From a checkpoint of a small transformer trained on Wikipedia.
Architecture: rotary positions, biases on query, key and value, tied embeddings.
Each number is 128 + 24 x the weight over its row's rms, rounded and kept within 0 to 255. Layers, rows and columns count from 0. Numbers have three digits each. The size before them is the row's rms in percent of the matrix's.

# layer 6 MLP gate, 512x256, rms 0.0476, rows 500-511, columns 192-255
093:099191087125180149100114121150138126081132100136144101101096102137148159109113103097116091088090143124145104149160127078124156133181145161115145143118099119111111140131182133100104152162100145
101:107121122124121090146140117133116141184119107154135150110135134165103075118093114093073148181146167123167085114079086072107159115147116145147134157145161084093136144164157122157128156149112079
102:126139090120083126166120133140180107089127088178101131152111150120137113104162128104141104185143118116142088115150172123119080100144115129176076152099134129108131095155150122095148096116087080
101:074138123160102117118114111110143131115150093078125164090126143107125134189154102143148127120142138134132148113164100125106120141160120127104133151106107132123149098150089091144103104110128123
102:128108135077158058149140142133146112144109122115154146126124149137072110144131098151118120153168136103131146152149140069124133089099136099146171123132171135114119136109126147107102145122126159
094:162137143128151167131112136127170166114142145121119139122113099160148106157154096134169082134097133150148117134154143129102167093129127104136161098112091140104139145147115129161129084111093134
101:145117124128116159131164171116137129106122095118139150151133209136099114124106135209134123139137164139163122136151131133089148067080129106147116108124129097100124118147120112093164131113133107
102:117165138156110130079170120158131139119134160156153082165114138092142112145111141106156137186125156103090091139171174141101099094095087134140137082123090115082111110129118088124125093133108132
105:108119132125158088158117100112166164119103142132096126114162136164109148100085111134164135116116186130112116138097101125117109122146139225120165104101139121152115171152162112143121093144120148
101:088113131142135125135151117173110096145083079088112149161107125124133106123128127115081104099083102141123124118129146114151143140110109129160077112149145138119140144140113101141135134081111099
094:105113157117113147093084140119126164075128095116114126146123126136112098139074080110131103133133099149135134155115116124125146114100107101138138159114146148106143104098117130148135121115113132
103:163119073121144101138139113126149146092141150127102147120133138135154155113132152152134161141109156201102131092124122141156093128127149123135153139130117132146137121135067132159114134157104127